From a checkpoint of a small transformer trained on Wikipedia.
Size: 9 layers, width 640, 10 heads of 64, 57.7M parameters.
Architecture: RMSNorm before each block, rotary positions, no biases in attention or MLP, untied embeddings, local attention windows, value residuals, skips across layers, capped logits.
Each number is 128 + 24 x the weight over its row's rms, rounded and kept within 0 to 255. Layers, rows and columns count from 0. Numbers have three digits each. The size before them is the row's rms in percent of the matrix's.

# layer 6 MLP up, 1728x640, rms 0.038, rows 1571-1682, columns 80-119
098:106119094140129102137155143140171131122119134124117174121141078100134105097122146088162165131051109116130136175169112122
098:153124100096098115123147171154145155109115085091142160134124151114105131123146146141153126176113165127127138138161065126
093:135115094120146138097121118134089115148082111087095067101118114117162132119109158131153146118116153097128146173160133108
109:157142120144084108139133113114143140159129142104096144128113131133155152088141117101123159102112119105127096158123108083
105:129141148111143098156092137122103151093125112153136118134146099121108105117163093153146151119131139115119113120119141133
111:124147170097115143156124127126150150117118135122180093135151119173162117172142102108136104119138110158126075136092142152
106:129152145113111201118211127097106103135135155124118133111106137156108116157132140113123102113108176107108101125157131129
104:168103121120161120125159087132142149106109075100115117136140138125109127152131158125196112148127125128130114128163082095
094:147110090139114099115156130169161138129104137144123115132110130154098180094144131158135147148158154130128151134135134143
098:119109128123146145099127184178112158103139123103128123106119144148121153102119133156161095113117132106143141091091160126
101:090168121158140132100045147154167109126133152109170151189141107116140141204170127139105133150147126163089165062158123131
099:178167120106120169090132123119111164079191081158142111175177135110117156126137113080107160107146149070131101099103135117
097:094142141144139140191164151137123109121162131106060151153163127141120134100146124128122104144100150132155131113144154143
101:131142109160161087096131104172106105119126147157144173128078144095123140066123135142179163107113094105139191174108107116
101:140136152133113154141084142156127156109145114154109116160155089089131143109103090128094116153138146154151160100186160131
102:136144116152135160097137124125106102150152128134119120137104097139114159168137150130114127137117167109138120153117146121
094:132131140153108143109102099129125140090157130132143107124095127101140103124127129105177113068086116149109137141152097104
091:138134128119113108161094103107117121153108149147145171112111120120139160131126104121147153141143102141119124154129168163
099:143087145145119154117128122147125152164161171131150114152145126146112140135103116104147186179123110116120134157139162134
112:086117197161164110089146123159128139111170139135134127155144102110113157109110128141161118126102118110141100087149094151
100:154129070157096118094141128116070125107103131166156127109120123090115171098119153114149122148153147149111151106111161109
102:137122128077144086083142159162101139071136142179122141120100110084143136138138101094108106135112168148063095087102108107
084:178124162114089109122151139116113137137121180167148160141137101173134121112080132118120177136142116184128085184113144099
101:104103131110113119129160136129146102086074133166144122158123120148110174104145087158143132149076068109094147105139135126
106:136152132113103113102124121095090095123162093140140119139150110092153104109133138133135136072170122132102127153108150131
092:153133142153155159120137148148162140131106145117155162110162124127080139108143099133168145137143159113125089138120121155
098:138158116138099121144124115136163121097140129094183107119093144123124097125147112106114122161125125129130134183122086120
092:160140117052132150098151073138097177175112126161149113127179124077165105135108106123144106103157132128127144111126144116
096:126143141099115129129147148151141141168150139105110152096153166120112118107151168122179165121129156082089159133169161139
110:123137101165152140177133159104124122158129133162117128115145101165137150139134130109147125085102129146164106126120117149
105:172125120094128174109157155162102138116146177087112116110155132141152141129109141159093157121155173116161104157091106082
089:146115153157121129133113116109123171144160124125109096103148136114087177115104140102131141144139138160103116155126156175
096:129123130068132123161153109082144120125137114104118115090130139133122097172126084106154145112156143161149063126171100085
104:160132092121128148133094093130177111108117117126106133139081078192085147116129140113137152077157146132121127123117158121
104:121133138122146140128104144112135148121148146149124102105092138155121106149159110152157125103112161126153159123136144129
102:105150110122154118148131088138125093160128125139123088111126116095139115111099173065111077107149154112124084143136131133
104:096100132149120097136130125143119094102154171116128126124182128148113157111160099127147156133133133148161134108122183160
100:139101117137152098165120113152146125125130141048121120104154117155126158092120133126158123147123108126141150098124148096
099:144151102084090144092128150075115139134127190129148134130105141109128082123141133114115143117146165178126138173126101119
098:135118138131143141120132108120131141148123124158141149124139128107119114169193134120134135130154111134119123117143095081
096:167141187101141110143121119144132087173124128170131119132107147143142160161162100100070148162154112135102156111170092146
086:136147144108168125107129135146154086151157088096121127201180107148145141154165135126142101128109166131119116127105133130
092:123150118133101130165104151109048111100114103103148115159122115128128103125126132143133079120142180115155116151115101104
097:112103103086143130160162134116122128116087145147127113156099120094144083169130201135132119126100162119136090125167103160
097:133161145133125137164153103149147100170107128088124140159138116131113117119147115098118116125170121140105122108130160152
091:121132101134113176124113155125112125139133096131097110102137137150119112099114144134135119162101118144143146131098101218
103:164158109152174123099140106093157084130146145146102140101129135120122121190129069110103184150149143124126162167115112188
088:108160174122122129188126088082146100158124132119124088140164099122071169110138122145139132128105161107118134110164134148
092:135135135181137122146107143128125139164132138112088121151112159098143152085144128145079144140150146122129150128175104125
101:147149105101107153104130112127158116119128106144117132145119155145183165119128102103130138117127125082103126113144126137
102:126110125072148140128150144139131081095146150115139124124137076072166139125170103086093156091130101154067173174104128118
084:120176159143111157140094160159140179120141141145155118096123131110066169126144143079141125102123148102076092147159126101
104:143139127098127097150083126090132076145096116149109133126148142114131159129155098105130124149138082189166174129074119159
101:174159147135147149148119083109111113107107130132148112112095119102141119105132138109116141145133124096105125130150098120
109:112106124099159115123128116130151058119128163122147141095122169143120129077086062096068157117136164161103156164134155136
099:121150144117160146132125124080137096103129136116123121124129108178117130135162142145169117143096104118151147133154157129
101:155140105146150146093116117112103111104113145093137071157119137124081147131130136125154085129103144133127129165112126136
091:128159148126142114136147102124130097149109139112093065110113128084135141133145172123084139118146131171138136136091157152
107:129109092139131120146134138135111132133082125144166163149174069124125131075167099121147116102129138161136134122105130111
100:119161089158107142125134122138104135117156123099169127090134082149117093165092140131136113111119154094103120123150161135
104:181131103163176134150104152136136163129127126160117133161127109093128085131119140176115138124120148096107097165141126117
099:087159102141129107102123145139134135131143129112087124118137094160169134129152160120149146085110151147179105133087145123
098:110172151104120131118147108154152110109125126082124076117096104136081130124107137101148160122104138102125145153092125106
098:099144145124125143150138102092129078123138152125130139137129121129161104140138154134097132160123104159117132105144113119
096:092117100143126124136127168172108137137139105131120110154143107143171138155127168161135134125114158063168124134093121120
090:113095149124116148167134135083127137154127135092178133176172101156131115142158094123117140116140118133117160102139090132
095:169149137129131104163088122142123105122131139100141123136125121165108158159112144128108120165062123136109134104126152136
106:120150108170128116141149104155094103103132144113128131131130086145146158146168163150128146095106119112112134097098113166
090:122085131110130178102176108119110061135110123160129123147108102125133120145101130094125157149110091139158113105102111136
105:117170150132162150153139116105144103135079136108135118117130178100178100137094128103082122143126088127127108118136149137
098:124110154173062134111091125115102102080134121191145132132159167152120080166188118121133077067144089131132142138149161135
103:166120135149114123109111146105138129121099118142057147093142141090112128124179145130184129126128136111123094176120146155
107:136122131156137184123165118169124121118138106111160126136130148131106140114136120098122142155113122107140122096134121130
116:107147161138136112074143145170167114125162157124137110122105101162124097154128123085086149114110206119101086135139112148
097:147188111142116120120152133164122120170112112095134102130126130162162134099092101118133167130079152152118131129134130097
096:138161114111095116167140099095174124145147140138153128137111129164133089167188142153122134141093080127139124121075129130
090:162078165117143174096121091169131129120106115138069116166126164156136089105112154153147125145137114175135169102134159160
107:151118070159116074114112180119154105127153158145175170110133133119114134147126088122127131132118108143131115090130106123
104:115102141071163186101162131112102145128098107151125113107164109149170129103147128158128141113079145109098144162160105152
102:150152122125151159076103131156097131113146120138129168155095125138161141136186132120131157149128126114103082119117097093
098:170138170120121126154115141129113109124124156140129136131139148117120191154120069159138172109100151132124122151111145134
108:137153120134093126178156129167175137175116132104104137158149118128136087143149146148122112105112143128111134127106119128
101:180144128147109134143097117122114108100108073163170130105161125138155152104130085123095126138148065115107139146080165116
105:120113137089155127159090146130158106112168091114099143133127163117129166116137143130141155148124127130079158097116141135
084:108107101148140110131123130081135107105147136109126122077137152153135105167150104106120130149149121155128127116152168153
100:119095139133101108132124118122147089128149159147136144116086125109142148171106164139124122125149135113122185126142118110
097:110132088101125125146135115117134116138126145102110125128105139165161114123143115139126159147143111134135123156106105107
101:115127128123107123140115118116103126095103115136119100150138123096152122102089152122148133129143123114161130100129113085
100:126110128159128125165144123134122141146089136105131097130075141155069126091139146078156124151149141089103124109095144095
108:123145117134121150143098133130179115089132127149135132125154084157114134148116154141057139106152114128103104081170123158
100:135082130135123094145105126110137114092143096102154098119186124138098149124131097093094141141135132135133132105122130094
097:141103132131182153121119113201141140071095133119116129104121123151150126157161108127143103141099142067125110136130118121
102:123134111109113107159137124163138115139135138119114086155164137098104125149131125126151083135118101118146134107160125136
099:105130112117151144111168097137125095084115128135125147119117098126109088130145149141120110078125079124163130105160118140
102:116157127119105107135115135118133101089156091176099115140078153114147138084115135150100127129153135152137123138142120088
091:124122134147152125150150111092122118143123125097125150158118119096133148140169157108133136113110102141108127120110114197
111:126151154128141122145126099083133153151140091116088130117114161103117138131122099070143136104131154103126138148132122103
102:097147116139135095128121130111140145137131097146158102125121121108151122159133135108129122149139122115098114142124088143
105:134109152130154133137113101191137122132109108111141137134156115145131112155147129149107086140118133101135136154094127124
093:136107140092123195099141153135154105158120113123117129109127099065116124066094128120157099071149118080143156158133130123
096:121145127093132111098130124105173146136150089133111137139128093096104092166125129078126123125149107134099106093111134126
104:121106116175149131143112121158148153167117124134112102149151096139115187117129142144159172133149151152116122157157138100
078:122098080115142100144131137136115104103129150153137162158093160134119150128153106130114134102200121158181120137107168114
098:087106111112127093125151139110149150147179147111142119154154093100149109148168105152148157128119089162159093182186136092
091:093106125146140140096093142099153145131116161077093140159134087158144123164183161134197117142147126095115108084163136160
101:141104093170162092126130130096128084115124124153110109144098084105149122137122132135122121125101118147119143164185079107
095:088102132096104137100136136123153105120129123099124118210144092102176083168175148160106137135148134120129105152120158135
104:173132143136156134084120130182160145107142160154116158096113123128151127124129110136132148144137162111106125169130172142
102:138163093127118117137154176149088149140161129120130094124146131153085154095151144136133110139153101116128115119103116136
097:103145120131147089110132146160068118137103103190076113113123154103119158144134145114094129082122133124133099143123130145
101:108172134109109134106124166095088101163133128137121157120155116129084118164137072150077177131138152185131145099167090116
101:096142112110110128144122108137128142113109129124122136150128128115157109164125067137133122100110157113104111147167151195
# layer 6 MLP down (transposed), 1728x640, rms 0.0343, rows 1571-1681, columns 80-119
096:082142159185092151158128166134145130159108121144123094128140105131127127125120138134153091169077110099097133146147117122
099:138145137143141103088157163129088152117110169118156143131081146102122102079146124100130107118077117131107115155131116133
098:154134127125137197150090116140175132153158151093139181118153152088137104173184178123170104149157160156132134136079133143
106:147118098156086142120162128097142124116126106180117095101085163154162138137101127116109148100151099099105148112163141106
107:113126137114107161134129152143195165139125121092099133118125086111125137138131101113148130147118107133134114148128120152
109:099168135131087151111102119145148143132114134115155111111142123119108173137125122134096131113097123121117150125157112128
108:145136156086138175173138148090102132159137179118170124140106137140148126125131134160104119118144149097117090138135143113
101:131115135149100118120128107164122124185108141162102126157100111173134069146152140124183149127159134112103103103147125131
095:058151130129098065130129122117140124161165129144135123152145116113142102118086126095125126091141136100133181151108132112
097:120148097176088162181148110125144104149128133120131127120117168095135120121150130137122111159094137107124110117136076043
104:061150094102126162102082104119152124071173148162151132113126087164132146172146129109139120163129101110136099103158110134
101:164097123135154061094095060079097098159110132162120139120129144146129144112140108119144096101143162140123120178118106103
099:128104119160096122130156135142124105123111133133133108125129125135105131140122124143081116151062097117163092106116086137
103:114144130115105166133123103137136137114107124113134126110148168100097141119122160121142146153130099103108093143113136130
102:128123132172127130138146124116153101130143135100116155146147131128165150150132178151137132117140152069080111161123199084
104:151118114139104163097093133133103090148127126147101096134114129155135154132135114124112146116103119136112103170163105161
100:155088125129120145119112114145134129129111124127157143112127111138147125108136127106164111083133105191156099154194168143
094:134158134079141110164102166122099149142140168150142122169152127115120147119125125132128114140156121147125124180094115100
098:123144122146134107169125123121147155117155132126156136157169119159135158127141171118156143096141100138113136178119108145
104:160135084118101132122120111092061126128087093139156136105098126139136100138156130121102135116149114148135136146134142099
102:140145149101136146134141138101107109194142104135117087129117157136137143142162162145144082091148127132096104157192149118
099:163098073119179094115127121133112129114119130138102118132136134109090155104128114118154136117128125118148122142134098117
077:129157126117203119132128128171142167094113140131107149093099136159116102093128114163120139162110102135131103135122140112
103:150158093151149119113145166151126146122150093116144120133102147151117093125159166135080135126071100114155120139148144164
106:105107129106138149098111115149103105147118138113134126161132121148112091139170132107176156104149100147149104147147146134
096:112075103126126119115127139168120163130105136118159144113132142121135161118128126144156113110158137101091083138124104159
100:109114124145122173119080121099141142115148113130129067152119116159173072124119134111147137160161099154161151129108104118
092:085146140165100133177149149113156116108085173128117152150114145165093152112131156123117170122088160104095086103109099156
100:105134143170117130126108104134095121069135150105077165133126123150143101119120138128091171136153110096145140123178168148
107:120120146151124073138153142093162126121161112179163090161180119155132153123120106140155164147142175157107123117129113161
105:133064188111110143144159113086128122133094116109078157104123145147106165060085132120112141084092146122145135115069167130
092:125100145114127089086117105093138180137125088169137114125128143147138160089141112127124148161168108137185168158135140152
095:136146131150129115135123111104125101093133108115159122133142158136118106115119103133142166136121096111060147157108155130
103:091134144131195130112136161121161120136165147116147055148095123165128114105130093130171146084112144143168125126112122114
104:105119125131124111109114125153121129107146138102128137160134151177112110120116095183113099135130124132145172088116080155
100:144135143131154091106145151109083155104125135112110141157182123137131114128102129081136134129136102116095171117111170137
105:114120121123119107098143144142122151120085094149155130098149132106104157120103175120118123127149124152130135110153102139
101:115127135178126127140121092113121112157175110147129151154090142125128141106101119111203121099154149118070146126091123161
102:131110109152150114112136142148112141122097130125165127114113094139135108133151141094118117137147126103164108117146115109
099:141131130147113133169174149141109072161121102131148132139132146137141132135143144128111166112117128168159118149134072148
097:116131103175132163148126104141102123112096124148134114139102134140127134133151153145089109119156103106105179114129095131
081:132126107132119079124149099144130136105115111110132128157107148173140089150105111144114152150128080154155137119095138116
092:125143116152143141097131145170171106136170119139159148118181068121129108139101098097127170129089128126150164121139136151
097:115167084124131076133148131120186145110100104127125137128132099143116116110143164106123110127139115137120116111101129153
099:151153091114109115129152149143140122108114102110129143112120126129136111116091169100108158122122116160112082117141132130
097:164108139104082127124131117111107118081120132157086112144101154113208124120110110100106115148128104130148140127140082134
104:137142128105120126090111107131138123125115150131130153119115077133133122179086120130099079153139103088156151118117131133
094:114136147089104092141118116091131080127126106110120132140177115140096132123144152161191116124108109143106134113130140185
094:103136153107104097086118158160108102164067088145150133101073173101141144173095128104094064128116120119133134139135127132
102:121096156156103111150113116127121122134123109122098125134133170160134114126109097105107119112127166139129109109120155122
103:120128172100158154106120120168153167083086140128135125141141096149116135106100112145088113095163077110156132113166191119
080:112068123118150123105134108139101149136161146136107120095097163153118137143148122161123136148137101146094140131130089116
103:107141141101142104147081121102155151112084137131117130103121142159140110142131103094100103134157066126125153100174119117
103:130129100099132127148134077153124126148076126112176160129159134156109108146118112119123128174130126140135154073120101115
108:102084096136134181130163140158156114156155112098146132138111113150144102108145120110102108136114159129121138149108146113
100:101123121137158123125139132106128169131095111138145137149143099085159128136167079164124118157150158136129127157128108114
098:173153163104112120141125135140135166141146137107087107125104131123134145127162114151135145128159139132122127116121075148
096:134119182120136127125099112129081154115114170126101155143149141124143104154168121128058124116157124097087147131132131120
106:136192146179178135164107130128135127128164137146144136125099124127126107118118092104144110116090126133150094128198152112
099:157121146134154155108119112133179136135145115146137117132138154119130119117112128115110169136167130116134103107124166122
105:146174140151100079117123086144162113127095128151103109147134124153062133139140141170096105114111109085138122120099111139
102:117140114137124086111110108134153154103115145139106137137141154152115101116129104149105153111126126132094121119181140124
102:115109146165147105128103117150137107136096089123155122162093097179084108164136159086118119130127133120138111176102099152
099:159136151129100106128132132127170161133113132135129150156125152095165125124115096135121069129159158128142177133122109134
093:100142115125074138099119146134115149127143148151199104116129123144142117144119156137145165119172098097169159130149124132
090:108149078149086119142094123099137107166140123148112118140099189160147101188084081097110131104146092153152151148141121136
094:131141117125169133165147091108128102079138122087119114126144143100086058158125170106109100135101156079108126089126121134
105:077137093123080152119138103130108176111136107120115153123120169116132109142146093095127157095163108166120103116119132109
092:151136145148070174160063108153143135148127111088068136091173133114136143098124131120154128131162124138119154132142121119
107:137082116118114166133177155078100118081123135150149105118115130108114093142132149120128082171109120123112104102125139109
099:132122106107116127116112116138137119137175124141134119116105121166152120172073101129133105124121158153124153149141121105
104:138114180156089141154093123133135087171106108144123144124168134133138156135171160103117138119158147139117094108140163137
105:137119128145105148055094135103170166139167150157126165132110129141181160088134119100121141155108144114098133114103087151
111:114091178119147136112165143094115161107107139113140122171165119136147119098099129120079147146111104106152108100123110128
097:168153111128120145086118113113080146145113106084151103127092160140134089091098094177160132107113111137109135142152146176
095:134104184096096126145132162126059173125097132117106109148186122163116166115159133144125100141142113108152113081139109132
091:103137161176121121111154122131138138098128133100129157094153111156089162117164150094138145112132181120106140109091105145
098:155092116093109111139139099110109103119117127114114157165110139158145138120127106152140123123154159129113163126130160082
098:145132154109165125135125159164073137095121103130119126137134146100156145122125148113142132125113116113116082166132132092
104:144123158178098148106136135137115130130143122062168155139127088141144118115176097136095148138149112116177109109108073100
100:146109135143158149159170162136131149128130126165138127137108138118109109183130127151149139144119113139157139115131098151
096:138110154128143145109129166092077159095076125158157131122140140120140195126092146122138164138155109113137118143111138129
100:069084139189125111135153100135159107155129140130147126118114126116108087132115156138117125105080151099109119117126126181
104:129114136125119140138118099153156117149122130148129168117166156129151128141121108157128142110136160162155159115116145156
085:122092090146122181145160148081112161152172099125140126114114108120155116172164177096139117135115080106137111176122141129
101:124119113205140122183134172110120098115103150079162129137141134113123117120165147148146098128113142085152115125126135149
098:125124106093130154143144104123114165152177088162118162131118163139106150130095147114155131140116135116109088112141112142
104:135155126149154122131145177149132154125160159111136124135136146162139162113139132076170122119141114100143147126159081164
101:141115130128125122117120132126103150131121092134167127149099115097150111163130110111132055165109113091116062113152127139
108:128185143158127145145066121155114115126136114117121129146142124125129118090118115118109144117138116122133116092115143130
101:123114151140078125176124054145080141157172182117164080116145149117122160168115139137127114143139137145135096131097128103
097:183138141142122146156126104101090136096133124126116086117156094146152115164130088135084131120127130097144125098132174152
102:132099091098133093092137119129119126130130145156115129129109121081120169148149113122158129108114141038152132166134138130
100:103149145129109139111125125116156152108165144129138122156133145128125149098114142110133149158133158139130157107151110109
105:149098094132137108170147102139133089128139119175122164133116132176164101129098115152104117096134095155100141096119164105
090:127136076123133067137137084158118080166161122141161167122141173162148176111134155145126114093106150123152167124126166131
110:140124131073109099139140104107163120134147126133116112097107150129166125130162159105136141190128104135128159123099122161
101:092137131170110121119106145116126122124138154158134121129129082134175130138059168127057129134119157114139139146089134108
106:155150185166155120134136110117128139145129096139136140121106136156112128094132126129166112099103127108140174153124152067
093:143129087148124103113115088142170076149154149135162112110124070104150103158125122143221172075115105123134123128152116127
098:144094134126138109136140104152126154109135118109122140090114137148122132117126105122146100129191144156111111117109144122
105:165166077124117130171128121141110120101080131128086123149115132102125115100089123172119124161148115113156115122132115160
084:120121099111134126145204105143132113134159154125149155165077111139131137104121075157132153146155111104162135137099123137
100:118144151108103113135056106110157159114157154144131155110121134100117103093090153148076106126224160155087167140119183120
092:161140085144174113065108158130125128128098086146161099110117146159133119094132112131143103125170148078173077116153121129
103:140136117173097135129085147092117119135123157134092136136111147152092149091145108093111113169130175156157134096163153118
100:103132100114092153136114126153179133130147122151159082152104125143146114160133125123109138112100112103131161122129117106
101:146120149116143096117142160129157156146112097120119140141102117117166113097115121174124118100112108137101153156152121131
102:164115133146138053139140139127128121111106118135134104126163134104150155100150153169130158123122116115078091140103107113
099:116166168112144132134166139109122116134150134128132159146111115196125070167128108126133132147122137133129117125113151113
102:127132075157135085145145134121132160136108111131172144133122143131101113115128134161132167140079138141155115124153129112
# layer 6 MLP gate, 1728x640, rms 0.0373, rows 1572-1682, columns 80-119
096:110135134121112154140124126107114163148138179146103158134159104157155130128131138127081145106141120159126129144082151146
094:130098130147136133098091101092087180139130106140150068101135132151098130143109112109124132116131132182137076117123172152
108:133094145113138140097154143109141126142110118101115081161121160132126148104104128143143111147116126110122168133169149110
105:093116143125103132130152120104133150118135155097162123106112106112158104081152108145137133181154136153078134095167142144
115:124119140086124141117130111098175127166130116116160132125132161097117092146158124136115120133161136150138124162093135172
113:168124113110129150117088130167142142097135104166117104109140125148087160176118056168113133110118147094137132136128128159
104:150106147088181156154126124107123129080140067128099118125077142109138157142070174112120128105111119142152130095135067110
083:152102083168161150136159105123128141126101116132115154126134131156105157110125119127147136150124189140148164101141166147
101:134141146109150087136133180112095171106168131132172107157119137141130149106109160128154164159161122142127141120120156113
103:143113111127109166141113104159151134114168180143128082143111136090136137158129119133139109142149101126103111130145153150
099:126123114146114135170081113151160101134141129157163163130129123124124093153106098124128170101137106119124091142089146128
102:125098167139146174157126089139087147135144142119126122190110085145109134159122113130073130129090123102142128136083124104
103:156125101158075103164160100120157150133139147099132113125155144120133107147112125099114092127103140120117176110134123120
097:150136058151113144135140113141105131148154098150144149127113069129110114132116118166153160123134097133150105133127109135
104:144146109144135165054157170089157126151176106113145138119090128145128162151089147119111145168120150170162111134116106105
101:097138127106146161112106112113107106167126116074115135138132134132149133145130130197092099170104113106066104128135143115
087:110115097121124116118137185133161122124145142110122099117124113103101135091147129153139119126148108122135112103135148173
101:156094080125104146127121130094145127125148122125087155162107097113121122093091151179170166104112105121124122139127146142
126:180153081129118126087119104130094130134096105142166131085132140141118090146152115133113139154163120153131110138105122128
102:157122138110138144095116174101086160143112116093111080091123101180112119127097099151123105108130126131127148104105137123
098:129150114173123130128091121104118115158116133103134127165146145138108143150108112118140130132139143113158158131133154133
079:158108130138146117141140180108160180132100139124137126127152097112124119113076124128093120115162125150161113114120106134
101:093116147078149170109111091144146152171171115095133146116123092126122134152130124163141125136164082101093132165123138135
104:103107156146116107101093177118138112140131136131128126082181113179114120136099115132139131107173112163140145098123180128
088:129143099138136135088111087101164146108134157124153138131145156092084097110151126131108124108130152109139120142105146131
094:148138160122160122159148094081136108119103126097147153141179114133051146183145135128107104124114158128131127095161156158
096:146110095127115102082163117148111148138122145108093070091113120134183139163143103126153034105150149135166089117088122105
095:147159101148139130148139139136091093142122119120130087149138121143140149106119105155085133088130103150126127147146105105
111:144163139122093159133098183134152153109140082070130109075108121116117131138107139116093141096152132135122146102134137125
104:145115135140121120091150144127165124152104137157121142093119090109139147146122133159113151148111144116110090106135155144
086:144117157126151159125092131151108154124167148159149126137108115111127081158133144154090101145167105117120157124139138073
096:144129110107111101096143123162120130101131126089169133076149153138158156153097191130105109082128130167135121086130132146
103:131088151114141127132143120125119124158122086150124150144157123143147127125112107108111114128126117134112131118136089129
108:149129167113121173091128148061087122105127160108146144160138137135114133101132085110097145107131120152149123134118141176
102:113176150118163126142134148083131119123128103114157090104145133145111153154140148141135094132165152139127127101119115147
101:085099127129117118105136168137134134094099155147135109141145136108159158145096117109115155117071140131136160123129180125
103:110113149152163134122124156100104131146140167096138134167114106131123164119125092166147141149124149111114164132164112176
095:094167092126149146138136145122134133111153141120108099144127122137111113116117110111100119093085080148122127154159143140
096:124114112065119124099154123102119097105139097142141104125126155109162109157127132089106138137181084175118132147104092086
092:086109125125113114111146143121150103102172098156093118124147166157123119098123126107140097179171125097120150135103125144
073:091099092162124161101168128105122065141152090092159149214168113161120147161136136152108145115126139138160147149159131144
090:143133089133136122148127142115128115106119122129110119125106133165169143149122121118162114148163140170162110177095127138
097:131152143149134142115102152157119102122151105092102130200186109122113149152131173139124157096135140143135143124112121121
090:105149099134105158122098118107136130152079149121148152119120103127112113113151112123119110166146161148120091141109146121
086:158148196124104149139122105132093132156151135154107111118111155109103117154161132141075129086156163145092159113151148101
103:106136142112134110152145128143150102141144115076143149097152199160100136112145145156135099118125138148116170131121180123
078:133098116121167132143114096149093176161153158177143132103105130140112124111129151096110129108105079131100098119108136133
087:185095110084130139066145104113101151085122108092125137158085119126166118144155130124128137149112080124130114126136138123
104:112104127137164144130115112171138173113150109151128102097133120137122184122121121140121110125116151100140122074093175135
103:154138158103154163122091133094122101116132176155140114096138098121118149140164108122099094137107138135105128127115132150
073:161113136118140172140140148102137147117098162130196143110082145168110136115153123106136118087116163148163105109171106162
102:102138121126143156144128123090084111135072137144123132136142126099136134117129139168164126112155133087159135096085146137
103:094175142128155147124101087164160117118116145112129109127126127153148143110155094141139175165095121132104121098150140151
111:123124142131119200136129079101149121108117111100135111122123117093093106151138152112095131132121168121112147139110127192
098:126145138149152139148141119155147139143147165103111133159171171121132093082110142133118153131158129104140107115121117078
101:118125185126158122100114143122111149125116102129119048103113164100166120153124111155130110163109151104040186119163150134
087:108122151121089145126085142164129125124152145156128131145123119131113090128099108146132122160136133088108147137129120099
109:161090132092126118125144108108122090094121134105084127128154168165086103178087150113171129108136177110149101134129123121
099:153147151079152130128139126144108154158105123137120146126138122132200119141150149115105100148149125113143138123111089143
103:116106090129137130109171094093104136115120148122121135129114135113164092127108112114119102125126084092124154139161076166
101:132095134160138127142116166169146157122121121087137105150127140115133156114127154142110097143131123102132161140118074112
099:129102139164127096134109149115115112156098109088065088133113126171132109093167104133153103094118132079180144133110150118
096:099136164092163138109124109090124190147155105146141165156123146147108130165180112142103121111120094136108141156136143104
089:142134125076118169120120111115122116139134133098114160134129145129113107099082108135173153123140098129085140123138161114
086:139149118100150156144195129157105115117133116133121161149103143171115133132141122095107166078112144148115154133125093094
088:137118127093142129149144114109132121122126133113156135128113118115124128157126137109137138113114141155116078137095125138
106:129110158105102113140142123147130131147150122127168181125149167174106143164088126174118140159103163112125173160128144150
091:126115072107116138111134147099122109125131170177139146123153145136135104176111110141101116153123167114108053099133162119
106:153196127109138160125093141122092100137133115075147119103127171124095160120135146122147147102169115127088151145121145135
098:153105146106133105145095127143095148173149142136146144150143122122142080135090095158113174132106133156138122155129121123
101:173108125172111132184091128104100138093104091141128126119114122098111186135111128159137103112105091140121117123109097115
112:118101146089169139106102123147150087117130101080117162111120139117103091149120155147156108150103109112147158112120169149
139:149141107130109181159121118143139101164104152159094141113102126114081107123121130183144131108134124123126160116113144107
098:082113117177138113102118171153140158109146117150140123175150140098131109119120154144126106146136086103107138125081109184
102:123134089126104115150138099129175138142110115131146137120083159118146111095132132141130134122149100122117124183161123132
086:130134126158082132111118083156139096136123106121143148143079114119099153164158130123124138118135124088133152108141097125
107:110184099132127134137067158146151100163153122121138130112148124079139146151106123130109163164131124105113118122107056098
103:136113138115148114120103164106127120091135159107115133167144169108120109109144139151109102144150105133180086149112122121
103:109165092126185129155110095133122132105097104114119160097152141103160138180120136118102115107113110142131159101117120163
103:103167165126153107162102114137134065114119135117109092069132116117104109146135164126123110110126080102120128118109118113
104:117155111100073132139139112136175128180091121131117141107127116135117085116119105126170121128099145115086149149144089118
102:104112161112144124116116113090165108176158149154137141108154153133114101115101175151134144085098136115134113110156126122
106:118129167152126137095147130074123096162122145119138155124184142091135143124159115134108101110110163155143111112105137136
084:128134112116142094139097130158140116114128124151140100117133127106146125129143123114123135134096098113123118145120136137
101:137149122118169093142160121157145179135120130128143114153117140139129147103106125123094126153109105114108160108123115152
093:165114110120139132146071129109170130121090138146149157134112121155123133120089105179123093073155125132133133153145109146
108:117171173118185135165103158128116186140181152149088129163203132134128155124114128118136124164095118092116199125103116078
098:133142133098145140152084135138107118130095134120127121142099146156124160109149156179138132104111088141119100100114085145
113:166115120140137137149130111097114174117140141140111093118106137149139131144139136135108164156112144113126159148144131135
102:181099161136147179153134152079160136157099125124140140134136118138102162144122155119124127153119123102115121145150087135
091:107129117177125165106159151096146113123099095093131136124146131113118080142143075145124095105122084121151112153154142107
101:139168124139121183107146134118130148129113149105152090134096148106149109124137150115096137118152129165123123117150172105
099:120149143125137117138090144183192117169123144139139140132145110129133094147121097086145158150116102113116116134131110126
109:169146158133202137130125169146111102125125123121112143110124150134151173179104162089105141168125123110085137125131117097
082:136117121144123153120185130124131136161115126068141147143129121097171156136145150093104130129167123153140103139126160170
112:137108138138098161115145083133091132094091106116104127130137151124100121132122140144094122107136162138117114130136143096
102:125110143115160100168171115120126147114152144156117154129161128158135118108099150146134127117100078144185155124155104142
108:150129124139116110145089158136130112114120136107164131189148105129125119164138113147121104139112114144153080120085132156
085:114122116121111081093123161120151120122143100081131131123171146105141132114172111143121150158139127140145065125097172126
095:166115120092099146099122117119138137145111133149139124110146140068133120121136176113126117129151055128118128139137183149
102:143137136086131109137131161127135097156120094111152140101114164175134173144081115158064138148150128127154095127133166125
078:168140157157165122118120123154110111158164154147147137168139128092092154140176134142159117126143122058078148142146089156
095:158147132131136142099126117133123115128120115108125138122138170153134123106115133120096141116199147128148138112094134205
088:102124139141125147109109124132159101166100133126126074118118152155120083095139102155149128123127125118124102136120138090
105:144159116093102136117090151145122150146137069140122118102080142162128171169137150088119136167141179153112087146149151141
086:127148152087149154123136143129136126084129130125179118134125130150084171147139094139120105138091160148092149139135130156
103:149167115132149088112099118129133082092141098137133092131127125148162129087134157130093114086136170112125103139158070139
106:150157131124147130135090152138115109166150140143103137123183092148114118126110135107124109109123124107121120138151084106
094:131160156154121095139148140121111074124156118099113115105145167141149129153099123122111138135146139129128097138131107133
098:125100126091114109135126127096120143087146100145154130172122120110102108122139129162157074105105142124114136111138119124
101:134145141151141135154141159147159141162120083101117118110129155175112122135152143117097104112120119135142097117110096110